config = dict(
    num_hidden_layers=15,
    hidden_size=160,
    num_attention_heads=10,
    num_key_value_heads=10,
    head_dim=32,
    intermediate_size=1280,
    vocab_size=3179,
    hidden_act='tanh_gelu',
    norm='layernorm',
    norm_place='pre',
    norm_eps=1e-05,
    positions='learned',
    qk_norm=False,
    attn_scale=0.177,
    bias='all',
    tie_word_embeddings=True,
    parallel_block=False,
    init='normal',
    init_std_qkv=0.0418,
    init_std_o=0.0,
    init_std_up=0.0418,
    init_std_down=0.0,
    optimizer='adam_variant',
    learning_rate=0.00199,
    lr_mult_qkv=0.4,
    lr_mult_o=1.59,
    beta1=0.9,
    lr_head=0.00562,
    max_grad_norm=0.5,
    warmup_steps=458,
    schedule='wsd',
    decay_fraction=0.63,
    decay_shape='linear',
    final_lr_fraction=0.0,
    batch_tokens=32768,
    max_seq_len=1024,
    doc_mask=True,
    train_tokens=220800000,
    max_steps=6739,
    dataset='wikipedia_en',
)
Each number is 128 + 24 x the weight over its row's rms, rounded and kept within 0 to 255. Layers, rows and columns count from 0. Numbers have three digits each. The size before them is the row's rms in percent of the matrix's.

# q: layer 7 attention query, 320x160, rms 0.054, rows 0-31, columns 0-159
# k: layer 7 attention key, 320x160, rms 0.0451, rows 0-31, columns 0-159
# v: layer 7 attention value, 320x160, rms 0.0366, rows 0-10, columns 0-159
# o: layer 7 attention output (transposed), 320x160, rms 0.109, rows 0-9, columns 0-159
q0 125:122126098097108130129127124130102105155141123133150141106104093095141125107074086100139129103128150120137114112148131143108142097159118134109149135081152134133195126124154140110128118161099128130133124173133164141113083128124150139119174183159159115129135133104166105138153158130089144109120187154134109085125102111098091117176143122131127140147127100138148143101148085072128115136131117126123172163103098100141118114101147117136125114135181163129123136153158164146106128069114094
k0 101:133179152136141123183155158125109160093116137134147149130118147118141126122114121123129108148114097148104147105134086126110117118145095144171116149140128097119118201145142119122079092120153120151136129133110125106115149160157126123124137119123119081105125121097141117134126109113130155097118101147125125127152148081110146108120140118125129084167139159141148185095157129124112061115131119098151125160082113127130126109132116137124251136105124137137103117135107113092131102124120095
q1 102:148147119142104128083162076107130095140116139125105108132125149146119102113145124086162137145122179104128150123126103145120151136122152155134157158104108159174143138215114148121127127123090126167122140092140121146092119136094144108134164108093087133142125097123081129181112151098162154108116143105182137119129164119136092109109133131106133148150114120150134090108108116151143113108137151104119176142156163123140108087120120113101137146144115137105096131149144144114181132092162097
k1 095:127100131114156157121112116154123114174111174160157099147174128123117126124129112126090165115109102101154119150127137147108171132146096116155102149136145120096123055104163140117157171125151103115095138118147169153153150115108145132151113139124079186118123138151122099116159136120102095111148150128146087143106089166097143096123133106140149136080130148099098103174135119075133112140120112133114144115146124112136091077135140156118076144148115118142137136164112160159102121142130132
q2 119:144178142082152128130112126139139122148148158121124139121138126137143130096098104133175146150127146069151136152104147166131155112128095110132099124111123146145123120138174098119109117140125117141113136150124165130140130140138173139135129154167095139098138129119148120132129122152093118119109096164131092122126107105090129130107071190123082102152144117142133133115152125090136091097158156147123143151103132120126090040113166162164123106109075167152125099144140154103154130087112117
k2 102:125170106137156089186108113122153139076113128109135123138135146137132140131130147102102115153108129103119120140120159148127107130139124125154158166119115134129145214115102121145097107153133104123155127108098111107147164131150083128141122117144127068112114116107195125135113112125139115137144123147142117104127167112144136118098158142111117106166131132128122143133155115109129132146103144098127141145117120117093154068130120127102244111115102146131112127153137093088145127086144105
q3 127:140157135118153143143114158123095127138162097119135143121073120079167143152106106097158117095137154139093158110171112120131143134134101123111181120110124113122165113136134131107118117163122092110112155172108139137149126157180123122105160149170119111126150102114141085107104122123099130082125135151119134125171101093141125147174096116139081078108173118131125130077160137088180146124104105152173096149084104125131108146113150121134135124115151155135123159112116143152130124101136102
k3 096:137189129133122092174129125125119124031164120129109151115083130144144133127144107113105111114130123158085136143137151123104100143114128127163128123135145129094144174139126096174091117100144131124131117114116097112112170133140074135139141157115148052136113111129160133123120120116167141123120094121120136084140142122129145139128121121143145121192128141093143180107126121123141092142141117131140124154092126130140149145121109106093207138107134175133117125114166121141102111109111152
q4 101:113117149084168150122111117168120121137092131095097154103109078140149157072132147134140110119148120126190150127141128165150158096146107132130126152164122141171148129094156171127140117145112134116135144140118162072146093146154139063106090092119173101100149143114157090111130139136111129130156131165159103087138122121111113116120156160124133121145122096098147164104167126079093129134125160101139122157139116098101110137128135161155132161100077147130125136110129130109150129139122115
k4 092:156167136113126120183127152154119113076144134134121160130107110121116149122109141118150134165146116095119122125139132125113101103097144130148129136106148134138122204141107134161057102162123137132117110126081103115126126127109110087117151125140126096144095131146160127137125082123155160133126133145132118113144172112132148099106121145114104125158147126117145148123126112129156087125122096124116093136112123126109093166133095132120255117117112107138118134121107103091129138125131131
q5 107:151145164126119119103121158150124110144096107106095148122095124128129159103110134164135113107157109088150135100110115152156143090133090126121169129106138113172107156135132172125110084106096128095191143143107097087161131098163132111125088130131189111087138155103145087124133101140107110096138125164145091089118153121126124124117138163093169100136123124116166156127130109113111120106147169100126148133114092106158113153119144142170133138136120144179141123142160146118115112133070129
k5 094:122169138136136107190098158137133115070105126140144161105143157137141130138140143129123108124171104140119124154159138122119107114118151114124112126164134128144115201134136127204101102142146130107118143157117112106140124177112094086102112125145125094161105123127140134145131121106157158126118136138134141126133129108141144092126131142118095112173113137118140185140142152144126115139106114092140123121106150135121102142120100159122247122116130115155138122108099073092144142105131129
q6 118:117106118112131138105143154103148133114137155168138120166109133140101155132165129069139131161121104149119169138131119117164150157104159116146088106112148124121101106129101186135146147124126107187112140096121134143123125138152131089136151147085051157121104105200116152101123133067136137148154124086151169142157137150141093108127106123103120159142119161090102078126103114159137123169120109120129109121121129151137138122111100110090129105114117124091122122153116139118130152165143123
k6 099:139069102130157139079132127148133114156122135110129105148125088125113111112169083111111141129128150114148127128151165134112136105100098113137114129127118137124144080096152121082186169133109127130122128116139147172116117104141121134128130148150118205116134128165127117135144136149111104143121127104108112149149126144134136155140123118136117151073130120154109101143140112138134121120128097158119134131148114121138115095153177123154000131153129155093127123124133181127131134158162134
q7 122:152120130087148116095133145151119116184081141107095132093126110149139154112121125131098119119172112088152116138105122180127146114119122124101108134122159127165102134135158162132138120132117171096161096168158133121101106123134150096155089130100137126109136116120177111129162117124108143107092100123149081120107151132080143119130120183159140124130117122091150142195144105116123101109084155097110119125116110132125107088144141172166125109134099115114134114110138160115118179119097077
k7 100:144153141109165131176096138134145097112128143122112200144114112136109116114096153120142140151161120130113136134149125149136098075136130126137144146121100135119137174130150146156100100154130155109144151151110112103122125134138096090119121141121113096128132115069181140144088153101109132159125133158135143128126153138114107124088144135107130115150117108105163174140143134139130121152141082096143104146120118109102094097119113136127244107103119160159102129131124101091155165116144104
q8 101:105133136097124109127149137169166165130161097135163129124122135116136170109155061120134137088091093111119123128122155133101126159118130111140097112098094127135161114108114163141123131141103141137132118106138068130139130141113120157117127192134126127124109127125154129117171122102098111119119110095112148162204143151152148148132162179156144111137132129133119100111113113130146111077146146157120091154125162131111114095165126124125127093133135143063156099138118116094109079173102111
k8 115:117153131113154126105163144148137160116154106093113103142152127144131175150136146126145138144138071148141106145143128153124134101100162126160090117141117134142130131161129121143167128138147152133172118113135132132132121119150105171109078135125088146096115113161153128122104127110144126153122117121166185130136135100133110119133136151106135099147157139124117105127183133143101107160141110112166105130209116098153157093109134098134021117153128144146099118148108123123180109107104126
q9 107:157103113198127136157114144120142081121170162160130099159150146104073118123165107112079168127128133169128158125124139092120098143117144131146102123147124124134098123135127105141116137110114136189120127117133152160141105134123099113151132121140088162143123132146109159116130105128147090137131105111100163147111116128184108104161092105124095159127089121106124090144103097158132168123120130140096139119096138144179153133122109105125120142134149110080152152167122104161110122147152191
k9 098:090087130127102167045123115127118160177098145122152114120112092115133137138118133113131148113119159121130101124097153127151157120126129119110162103143128121121135066116133137097207142126141126144109112124165177145104133100133126128130105139121156178142158152137126132125155105152126114129147116100131119188118105146131122152142118132146136142086123118130103100125133160104131133094154114160166129111134091109122151128133177135155025119122143119116140112124151155142130093158133140
q10 118:137143124122128106124135138152128099159161147135163130102137142137162101153147184132139103113141108117124162122156092161104130119170098137103108123121124098132158133161145153115137135125153118082117130141152078106125109136124111099079126215090136100129152143133138077105157130162109099105130156166143107123110114111098120077154154158088077095113134125121165157115158116088148139154074116139162128149118123143094095126102140146144121149118096153103156107145144125130141124108108116
k10 090:166168152120119146194116154120126108102131128141100143115116144173127154136096112105132078135130130097118146138165117110142101105131115122128121141114141118121103156099137164159090096128134107080132116128102097111125144139129100106142155129137116079118118107063153179116121087113138165153131126140121150104163173073127134110139138139130102119195128118114154171081146160110117085113109147117128130141136098134109112149118121112121222131133137142140105131134129151110145136109110120
q11 097:125134147124088140127138092161109147106150117143156101136163155119132167160090126223111120080089109067121115131136103099089147131151122146114073156132100139120128112132107158136109150134153124092109104084167091097127124128058132164148118113147153136127139160128089121141132140123142141164121135130111122122157134112121158148126154099114160104135154119107130120141127144125120110099113146157115159112136150132158145157143133143116136131140151093150202120148106118141120101160104141
k11 102:110127117136059140101116119142130133168176129161135096136121143118131136120107138123123143129108116103177137154144112123133127132122139134116157134119156128140148106124119133106171134121117152117099132071166139160117086126113186138141104132086128158142120130123051090134170153152089124163136143081146131145105090136122095120126147112136143090084114100135126144105124139133117154186100162134131131106183101115138121146130107076124074125145136103081132155123109141136145082105114109
q12 109:166119148126143109130117144139120127106096142127107139161106138119129164115194104096155136159157099165124136116140134161134122125098145096135119125125112147135089125132102160137122096156146100130178100158101117082121143157130121093115122121083084118116111115138183165123135131101162133114125108102172126147166178098158103104097135175125121137165126144162138104173111102069131096159115108072135098133122111123140118111131115145132140121125114128128128079116128100109104161172101097
k12 120:138083102114143165145122121100115133113122127144133135149134142130099142136154127142078139119164116124139125124101152119128111137114183134120104125152080138116142137112130127191127159155093124153177132122104121138136149125164098085122123132116089166099093131177142142126138112100157129119124102090135149155157136179137133124111120154111123174142114159112111061167096114160089117141153137133116085095142121144095092097135064111079112116139107138124118113131115097101106144171130163
q13 120:113177151126104098118137152149110089151161105142182115080107139123156133144102118109124123099116126121165105108103079135101141130128099136127128126117125119139162137147147129120151136123134099110157113134173103128122118159085152125131169114139216087148180142099127083144147177122094128096114132131155093101104126099133132101156131108117126098131157114135126147140158115101110137123106164128143192150126114148082110128127139120133112125126137156133117145149170148167146099090082114
k13 099:153176162148122096175115128141113125107130123143138173117143140131177128141067121128155116117125130135128146152164122118118112108184089139138115105131113112135152167163135123137089091141137118106132120119095132094120146161101127113135138122108133077115129120074146125107141137128150205131120134140129139137109165113120106120104154107106113069165133097132170190099138108087150103122079114116136142154090111131130129134125141142077183135144143122176094127128114116128114123121099139
q14 111:106105129131125147100108132147102165184108109099150128107128107168156113087118185150133124091142155110164111120113153131158133099165118102115131097142124129145106126087144140136145126146138173062132107152146101116114125061112117130126083078126171137120138146065108115150142156157104118144108156131159101122138130129070128122108130137169106130101143127091086150153117146148086149135140126146130140128144134129082114148138168169138114151099118112158152150136158127132141138145131105
k14 104:125140137126140124130129125171154094119126114119110186043118099144117134100118181149160136163150096109140147156160137142140137084115086176102135142137156090148133151128113146114094139133126121123155129128094086085105110143109120128119114108144152079123135125080150128157103139138117139158117137158125145094120160131130102106120141119129130120167134099153166202104172101126139107128133114100115139166110131107116117155113159156152191120116121106148147144140127132089110151130123104
q15 109:161119097124151130100122094151127119154141154136142123151113129080101136118154068134098133143120129141094129111119103167146169144106119122122165141123142161133137085134127115111151155143101122142109131168130177156111142136164149085156116127169082143107155113140123121123140117118101114049131137132126076126109081145134125163119137130112127098095095133150128101110122101110157126088132132135138096154100135105163138072080118147157117135159150137118143088103154169152113174145152107
k15 107:172162132158150114142110153152120131149128119102138193124109062132140107103120142139138139105140128150144136123136143148122139132122088096147125135139128148139107152146159075071114072117101118141133129139107118115154172109163126141137125131143131122119109105110158116152116117118100139128148094144138124091145153134136129163131127163128118128173143075104119161131152134155142089156141104086129134134133085095129131107119229146193150118118128146144120096149140142116160102099130105
q16 100:111132145196088152141119130120130150117120123134120151099116105133141062135112152166097137138133132140163097140134149101134087112112113077140146143121134139131109129122144152124144114103126118116132115158125160129133125123114109101156119084112187116160127136117071156136120134135135171135177162143107091101102124139122136149148145071134165159119091129097120160144091114133121173112118133124146145132124146116169156190117131154141148168114121098152119163082114108160088124144171097
k16 117:109092127129092154066130117089127143143098127145174121144132110048107122125123136147132117055140172108144118140136113115139114170130143143100114108141170108135127133160132113127138133109134120126117143133158158133132110147098157133130160097147188149136143133119069131123104163152109142105119137118115081128117095153140118160140135112151142155094103146155159125155101122108148139145093152126134119104116129137095140198101102112125141173135135094156184130136139136171132125161130153
q17 101:155112121105179154168124147115132120144121162131115143138132119154090132136163105079086133162137151107116168152127130125140182146111123138165137158139118167115121101110112119124125116108139085143086134117112144142098127132173102100153119154111058135125120140144146154085119104120131115127162113098125176159128115153170118126102112113116054146123109132109171128112101132155124105121117114177108112112131115149138128109123132097123138085149113139078102108117134141092153174104176157
k17 125:130124087145169124130115091112119128112124154123113121136137129152122120145165111115124131130071193136076121077103140101161135105102148102113137113118143139094111099155141129135123133139085126163069122140099133138072146066165113139107125154118109141113136115166152162149118110092122113127127095139134141128145142146156126167155114107150123128190120124146113073143128102155123122156149085120094125150119169150118125096145150147165123122101154115133131131181155139122158128129183128
q18 105:162129135151142090130109171123109104130158114136160152097111121110151098128089121139118089093159158138143135111146102140107116133139100138113148110144134116118161104120158121093142097148145098104139112148154145142149101146114154133148164137179161107099141159103150116106142106157116139121083136146082088158128105121113112094183108111102143091141125110134152152124153066072149118108081127148148141140115109105136124140130148106114113143155176187132113142128148157175124111094086105
k18 094:139185143143120081186135128155142130099144134145130138120071132116151160144110115088122117113156134149086138121139139105133126128163098131151146131101119111123152146139152113113082103138112152140125168122127127092128144150122102112122117124119121067102121122127134117124114119138150151140129124135126144143107173117137110150109129127130090099175110114117184188092138133119135103144124122133169119169091115097115170151086119139145228123100142124156106141114165103120132120151082107
q19 094:109120139121114097142133119104112118112146116139123127114118163134163090192115123118171106131141159137134198147152099094111132127144134091124142141167103174118117140118140105129155146102197151142129130110134127153127156150125174131128153129152149136124119110148109128142100131150203133154081084141125107148108152117137109106142099090117145084121140139158156150113135104076113164159108103178103107114151152137138167161123095089105129118146161143109107153155094146113124141137122124
k19 096:114100130146096144112146149105133126147145124128119064132111129108128136119124182111103128108136135129142159128136091109130144155141123155147137120107161131109129058116140133095175143117096146134109142148172110151149106120127122103139127112164133142133180150150094104103123128156121110079136151094090122157102089156113119134145151125128116109083103155100129087073099132116148145146115116152115122138138099134128121104125163139100046153152120140102154138144120181202120131115120150
q20 118:123093108149124150112112172112134140116099122142107131141141150130097117161183110150137163143137109124147131113128102130168118154108176138108110129176089131115099130140106137150147162112121133173160113113120116106153140142132137110172103136099104169124106132181110146161116098101156086147124118089158155165131169164182120138127078131153144167129085148115129087121088110159117155116125100116102084104141145145071145121123120124084114132112129082123109132121137104110126130155146157
k20 098:109087151137129143080097125164149125192129146125125120135149112107135135128133153131111134139164132133145133131127130160087163114121124115113116115121140147147144032107119120080184115134141126123136096126132149175114126094173128110124119108139119172144149145142122130129133135130137101135147125100123119137141114159148136104143132122101114144094123118129085071158116118148124151155138152132124125097145098126155115126128166123168002151127129123112132140130134172136127165145141135
q21 120:144087067108172149100104145148126140146093132108132180106111067136086106117183134141149125158130140170090109085135183154126142106100115128094137141111153100141136122104121131118134096143097139114160137177109145142112121121165145121098105150103116160137104141124180153125137115133129080113145141128150113114098123173144143134105163142153124165146121125126138152185142108115117106145137102093135112142128130099126154110126139154141107128104106163131143092103145121126122182171148116
k21 104:155143155124195119188104162150129130124112107092082184144118094141111145158116139144151119134173128137117121163119148140126111086115093111120124151141118132150107166141148127126076092140125150130157145180056112098135142145147111132107125112121121110114102128122160143155090131111116137098125092146116154125158132143143144103130134161128127155193133132151097147150150104149101114115152125105108131139124149107112128112109125131161199086071140118153110119118156121100134148124121120
q22 095:128104134128142144115122122131072111165081150103148107161150148147129166164091152132112095132157115141135101119128104103156146144098131155120112122141109094146125106138133159144129125098128088097121161152091076110100140129139142097154141131129147132185179153131108078105147105159133091114163123075131145147128150132162135131131119105121108138103072123126140146151131154154126165122102121121132175130120125144152085190108147140128149186126174116147137126164132156141097132104119154
k22 105:136157136150105138185099115136157112137131095163149164120118112158148094121123116113144168129149123120139131125107133101132128084146091141098102105127140099107139138112136153130126106088112130112118124145138074142079136140119108107098177134108163102145118126102080147176117101120130154152119148122112163136114119131138110095136132088116091124169120124135131202155142138142132099142120123157122134124116096153092088173152193112173165161123169096159110123149147127118135146095154149
q23 107:116100152118138117119134146130126171142110078086138150104095105138116149118119185090149121127158124170128118139116111084131121112089105136122163101133093090129094107126149120135139118156108109089144099171161141135107128137161154138106113104162178096148124149089142110114135133147120105103152146147116098171107089142142136113166116120148083125150097129172092140130154091082167135105144139118155155148130123116097104132120166152149139103119149124122146207134150128108138162128154140
k23 096:158170135112132106179103153127113095099148112116118133094103130115124119141158155133153119106152124139101122132100119144114092081123123100087143143124140117108125200136142136148102073119128132106182121142069093094132134134108111135125141128120126089112131135123170135160097123153154149133099100150114170118127178102120144115121153117136122110176141110122138188130120126157143108125117115150139135125087110135108127122109105142142218121113120092172149117131153103143085125115094118
q24 085:093119123159142132127128166153117148149094122140113106147066115115132146133149137106113088124169152134171176123122106151134137144118120121132127125119122161133137141159153115130152121115140193102143150084122103126123146140123088090101092122081125136110144113152149112117106115164125114091127099096100155166159146130125133105122126134086115107122112135100118119095145117136148128102105111133111106112141065140124055115143165110115115153137088155081143135152177137130175129063106141
k24 095:156175173104146070151105112133148092069140102130111162102118107160185128134125123113162120120156132135107140137146138127165117092124090139132116145151119121126111106100115133102115146132130121111146086165113122066121145141139122081150148149150115101145138141137167144133115127105134121134106121175149154134120149107142108100129087125136087105161157066099142153109163109135138107125145088123135123164126139110116096136120180157142172094139132107150083159140153159098126151107144126
q25 101:148084145152161158125117129141152155110106121075091146150144111121122152120154111133142172133122121151125096136120172137122098120093146129121130135177063076136101134113126151140125122123090117138175122147077135131119131140154116114138096138089142145112110144133170159156121120116126122148145128162147145174151136137151129134111137191155139144136119137197100116127099093120137124122136146090130085129123111134088139120135127152114107121115090095148114101103138091133088147205123157
k25 129:099099104114137136094124146143128126124146127105107137146139071139090140146186142165113133130193138167156076127101139144127134104100145107122102102123131128155123105123122117116137102131129141111184099143109134121141118116156121144119135112122108161127085155144152139144122109095137099144157125135132180151111162128150151085126140156108120191135128141133103060187125139157095122133139119110135090135137120126099138093102162111169110130110123128117126080100124072111102135168111163
q26 092:177154124120169115111107152170157102137142127133149138125107133150168167137134064093119120105144094107126165101148097150158162135123093141126134121130124107143114095139111146143125123161125118087140121147134063145087171128190115106126121164070139150133126146129155101124125117139118139117111117102135161177116099121139105109105174126101098109092077113154184130122112151128131099132095141127164095117123092135156102136160122118147104101122129167101108110152132159132132142115119121
k26 094:157178134171155087154148153141118134129114091114137184128101070169147150139115118144154101133154112137107137136133111112157136100096091103112104118150122145113134152130127135086082103134125159121112122141068103091113126117145075133117138139109079092148140112133152127152130110131120130147122132142165190134153163110135121130125129108131112141185123119091140180101139113143146113166134091107114106135117117119112122123142174124129192146135120165157107126150139116081126165108136137
q27 102:131121152115127095112119145124140058155110149117144120132173120166136196110131158131132131128146116116150106158140114139102123082139151157116078104098150115132124120139101154126113114089087148093133128123129082134113102120132112105102146145113108120126146144111124090155165129098085096159162090110129140146101163114098140090141162139099091123138100130193130120154138150164177112129134183105138107107155120135078104116154160114145117101160102119130140127157120160110120150136104126
k27 097:167158116099154141160113114151113105172127136126108139111117123174125140154119138140162117143113080123120142121124133117143118094137100115121132125152087136121109133111122160079112101161146120133167133133118097118087120121114115108136156168107106112102073133074127132124142115108142130147093138143153155121129179100158126091106143132118093123183107103105114172120166128121118101150128113114097166158105146111099093113152138151154199144105158123134117104115099085061145140116101145
q28 102:102124099151120125137140098138119145131140119102112124121108145114137055139082131160129119112087148115117097109157124099149128158152125105132147102143141116123128124136131108118095133115144152117110165126118128128135134077075135202150141144191154114162166120119095136152147098155141163117151111120096115112083097126127159196139130120129184105102142117114139162128125164159128141135127107139133163110127166129155184129127115138135132151139179113154113105140113129151122102096185133
k28 109:116103142140064135137141114113148182171138103169124101108143136111138137126099135153123123112116120123161123131133106108104115196166106161081139151131158123133137171147138074148132156109124115115080136143158125129130146129118151159137129108141178108123163155102093097096094135141089107121129149129116113109114089114086109143149129112139152123101117135141146126091141155102123163128134165142136140073095125151179154176128106102132117102114104118140144153107121141180126095083137119
q29 098:123092113174138197135127157123111160128143066136112137142091090109117131156122117128137107133115138199119152118146131096135106159153141118120120089111167117106120127129149158121125104153119136140116164148111143136099099129172115159131161136149140089126142141145128168124092087137141156120132109145095184150123123156119173145143078108153112151134118098135120127124140138153117132150119071124167124149104112107128180146108139106126136104121170143133114122097156122092086138163174106
k29 116:103130108109151091157139135060141166109156111115103116122101114113144129151126114139097123127161161177124106084109119117105110140102151093120145135097143105109119134137150063182134137097160132158137093136128112115131117132153149160140160132143158161113103131153151133104058143129148127130130101134081164148127123135147131180185127115160126149143101169153095131077123104157133129124136102141139142105095118150139147150110073120121154113098154146151119139112107115157123114168123145
q30 114:103115171178109140146158126118124144115168082162106103127120135100155116152107154126130116102102120151101143112165121092081137121112111111168126102156110102121127123119149139136163122116144124101138137103139124129158122119102131174144131091116175124157125128151086131125149138122148147156153131110118143140131094123131160106159108082146155104090143151122095113124123125122134159097146088173102122112163163135140172142157122146106121149171190112151147186152109124151125063154123165
k30 110:084136138139111145066133138164136158160156109127160114111112111105132139119121135131086113102118135134145136139121115141131168118111120150085128098130153140131116076147146108064148117121136133130112135110191157149147097148078127149145121133147148149143156157126105135095133125146101108112137126116117150119107102162146143132135139120138128094094127085136127134112127143135125139153112170180154127127150084106174129154140149087126026130144136096132131152110130181163091124117147102
q31 099:123098114130105128098142108108127148100114152133107134169109119145100116132188099144104153162120153162115098150115140113137138156133154140133133156133136150138064137147109131153120119126136102189128130091120149135131117141137128104135147088145135111154105077167112191156074149087192120131111141136109129120144142166137129137133126102168148178129138135106082124136133148161111124148170140106105125081117152150161154160122102119118163112129146089136112128108084095105100115153157128
k31 090:114096106113113143098130108109139137152105144135126067130139132077107120100130121113137170104121132137148129114110149125102121160106160121116122106137128125135142080123113106138148179105112153134112106115165173166143122080129144158116120105123122217149137139144089122137155141156123122109128126092104103144101114168119139135132112136116177139070101145131124051151097122117121154116140108128128143103140146150137134138144095128079054148142140130133157129118114128174115100146161140
v0 107:135118142183126090134115189141138100137080127146120114160115107150160134102125153120109116154132175161141113145121189129140116142151145130097162162108107064147095124139147104100112107130133136133133150096157162140112131129134119162101081103117186111122098184122151147064119169145136155141077125121124136127141118097132132134142140139127129126120099102104107134140114181101113156145124144119092140124140106167121108136169126141134121085167122110160121147147107101109104129156148117
o0 106:132118132093174134112113112133124125143109118148179131093128113134129141147174108086140139116124119121086186124148154084147164114133119101165118127137149150116110142115144145116113091104100106124091132141140108150128139103133088121129164169143058142069135114148121128127140105124115133133172130125111139138174134135131122127100167145114122157120165100152132095094140131153117102154103104159132104177094145124102105136132142129188097143122127181074104136113141174116175115124105112
v1 104:145137093123104127109093119145144132125183144126164147116123128078141163145140107090123118141141106140115121131136145127112137122123124112144142131115168076126144121101132103126115136137095114118127162129106143122113087161135185119131160139142074097172158051142136093133141173142158150097154170144156151164153123130133108083148125141145130153102157106156134098176111124129085145119115151169195155140130109129137115129111143106093138072110125149107121146158119130103137113103126107
o1 100:120085136151146128136143162089107101136092138161129123129118141166110109157147143163122124153137163128163120126134093132112097118104146134114162178135106164121129118131157132114147126099127144165139119138119201120116133112109143118147107134119145133134127142114103153132128126142135089108148138143141053086136129129124129108116102094116119102154111125113078114140128100140152095140128150058112076126133150092121116166136099150137130170145108085073139129110140132118179186142183126
v2 099:144152136201137135143142155125143103130140140116076103157131134140129180148108149131156074159121152124179150140100169129140132111138139145153122131117160100108082140157169122132138130118106154109140153150136154138080112126162108099127133118119180107113126140083158120130115114163108113109123097164105140102137126085151116158127093113134141084127124115135111161141134144170107164177127093156124087078124138144118105115140083173152090093124114145137122110144131119168131106128112113
o2 083:132136127095111140197148117119111148111132104176178125107165117131136136130136081102121148150129114125057123125134167113087113141156158140136107115117108141121139155157101136152090107138120111151115136078146097140133144133112115133125138145100090123058118134168125172123129140085129146165115131118123112142180160118125130110124171150098121162182114163162125109133150130106095102134126133126162152125115167139105115126154104095083168136131141116121130127133119103076132087144106107
v3 100:148180108109158134144131110152138131142114148130193122172138123089126118139118127094130127163144124100126144148179142110088149178151113096148116131093134141121147131163133100125138152102103147156157136154136129145118139112091108115124195104130107140150139076110134107132164110129139115128123107147163138181122088106137127127144079107099143158111079137101096132103168096150127127104154128124143139144112102101120151099133103122122132071110104161096096141113118132132119168176117086
o3 090:144085148133113173093100162095103103181109115155067114134145121163133152096152132176131122139105119153151097097101084153124139093127163149115151109153120112129151106135150158104160190127144112096121131093122117137138114128164145132124086158109138139149113150151115127114138131123148089083156140138114124095140138144160143108119123195115134100163117164166128095133095134115103136144190130106090125095158155122116093143105108129117110132124133083134122114121137141146126145134095133
v4 103:122150094131161145167130100118143149132065152141179093130149139126134125148179127161099088162097149077115151099121118149134122130125085103079121135161083153121151126161116136124094138133099166151120113120091106141132117086112111106103141161117118143131115179151130157167111102147148119061166110135121110108095133135123117161122128066119115139082098124144167123100138129130162134122140092137091101106130143148127123103148124147103120160136149143137153113130142129158157115112104141
o4 091:124160169148124112077106112135154130142188109101104163120117079086143138142114134124153157111138134191102094132129128166115105089159100120156129080139135094147135112137135115071135102110158088114098170119134157131156140133128100152150092100158134119102117120086120142119129140109122149158110134164111150102088142118124136126128144157123135135139136084151121180126129129123116139121168159126106161147093088110122134131129148125162133110125132118173118150135164137122047123130135102
v5 100:138131122118151135158110103127120147131113146137113094149206108132130151099171155123147142073138121103151155080110104139132141113153132168142096134173133133118190118133133133152117092105127177130131108085081166145122100178154104107132162133128110115127107151139108189149118138121123098200138095108142139119154093122164118124106148141166135145105132116182140149119092150136105162111152104123106113119142131128142174175163125132132119117102141124122114137122129122135103107108121120
o5 113:133175144129163092121123126163090116121171112152146145147113125078120140167111093095087130101144143095113113153172150155141108139100152099172121143108087123114119120145164116139146135154130127131114143149122101121126177084050144120141076083152125162123111157115134083126120107130135147132108095101135145151152171135106126138125145080121149117156093110073151117143145124120165107124120144131133142152143124104105090080166117128132122161165150117141137149138119156135142131101122134
v6 100:131116126058143082114154128091141123119106131129116117129131157112123132149120123152134106149097156142146114142079138112194149146121138104121142100086131127154132142208153128113127122146147141153154119123113154130101149146142130064126162102134147129083174122145124148121068107109148129129099100107123120138127143104124119142125118123082135121139161118116126129120135164154159106123145114094151109093085087102111073130108095151136116165134128119165149075131141140113164118101084121
o6 111:156155169160108200116117138139125140118168098102138135124138092106115172093123113092136146107133166100100130111137133169101116137159125133115133090126113111131127147128145125100144120122089108115135106122155132132162107096115118187133121127132117130129125112090140158121169141087067119143162129118143140107091102133130129156178132121127116107124112162163135098098186130139122148102127133122121154196119136140130179152110146085117109077088139104138134130132147121109109082166114148
v7 090:125157062118116115112127118111139117129166154135117118150138142109113120146123121146136134139113145103145127134176100152110126123107163145133122137122162110160156118188113130133121165109162138127160133134140109171186119161115179120144173101143082116151103077144143090145150146123153135093107185113137135118136146123149086093092124169125131123130100144131159115091099117117133109143142096137142149127137141132127125123094201081121131119167114124096125137085115119139176096092139161
o7 082:134138127153148113161120124145108124150136073050136163115095061141117128135149153154136130143152128159147123142130092103139108085103071132144136135121113144136145093091152151057133107139121142122152103150103161124084114113144132121129130130101142090155123096106127133143101128154128093129145152157132088131128136123154124132179133099128118116179124076127130181142167130118136096145117138116125122150122127083136121151107170133183165113119127113140111127119120145126110179157115114
v8 102:126108138139138161124151114106127085122131107137168136149111152128116140079127167139158150111112151076129088122139128122108162138166119114142101141142169120105118155143130129121137116124089207124134077127081105099141184154099134093104156142103174110075123144125122112159131124143125158063144131130126118120114150123149144112098168180120151125162115114089164113109122164112132106145147120147124129098133135144105110115155138181137107152101123126133124108129143125148131087166161148
o8 100:127154119107155128137151115128067127136126152100096094128139057115143130160146048119108124082131138133088158115127141129115139134099152146132140121106127133141122094125154110112150129122135090125083142133151156183130104127172112134127163147156107113137139078154161167130121147100124106113102104165091139150118119123129136126148096103165098127156095147167131149119093122158132159162104125141127152155135136110124111112086160106133138097166157166149134138145149148159073117106126114
v9 095:115121108102124125101122127140139141113115154124112114159163148108136139079115086161143101118106091150127135154135134162109161104145137120098101134105119170119139126096112107105071134175155141113108154131153144126134115136108155087110187103153151115110118130107084137091152114128095160133117108082071147138126104141152094106172084124108099119149132129139117102125140152119113083156120118145105141113128096141084111094079108066138127142138108130138129114152122182101156142104135163
o9 094:146120137188093121117114173136101114163123103095141142124135103101102138138154186116102098136132101127121141105112146110166119112090130148121084112144121100100115109160162136132163129098130101127180120149112130109139114159116138089078135115078117167172087115153165116129112132116107090128161122112158153133104092119145121152116145133127103123137092186161140126110109111158124153110104152068150146152111121152141191155126108100133155132126163154124146117126121102146139102145121143
v10 097:102137098101145095109175151127148118141164129137136124091121147140076131188168122157131093152112097121155132123108103135124131137135126088140132075063133172104118135178136128156112143116122140123114148117109094087106141098136150096151128136094107134120133068109116116109140081108152100127127103135122118102138152151149140160130130087150147108131119146161157130094133096122106116131104091115146100125091144089145130103134143130150127177119184113129151115145138127093182120136127083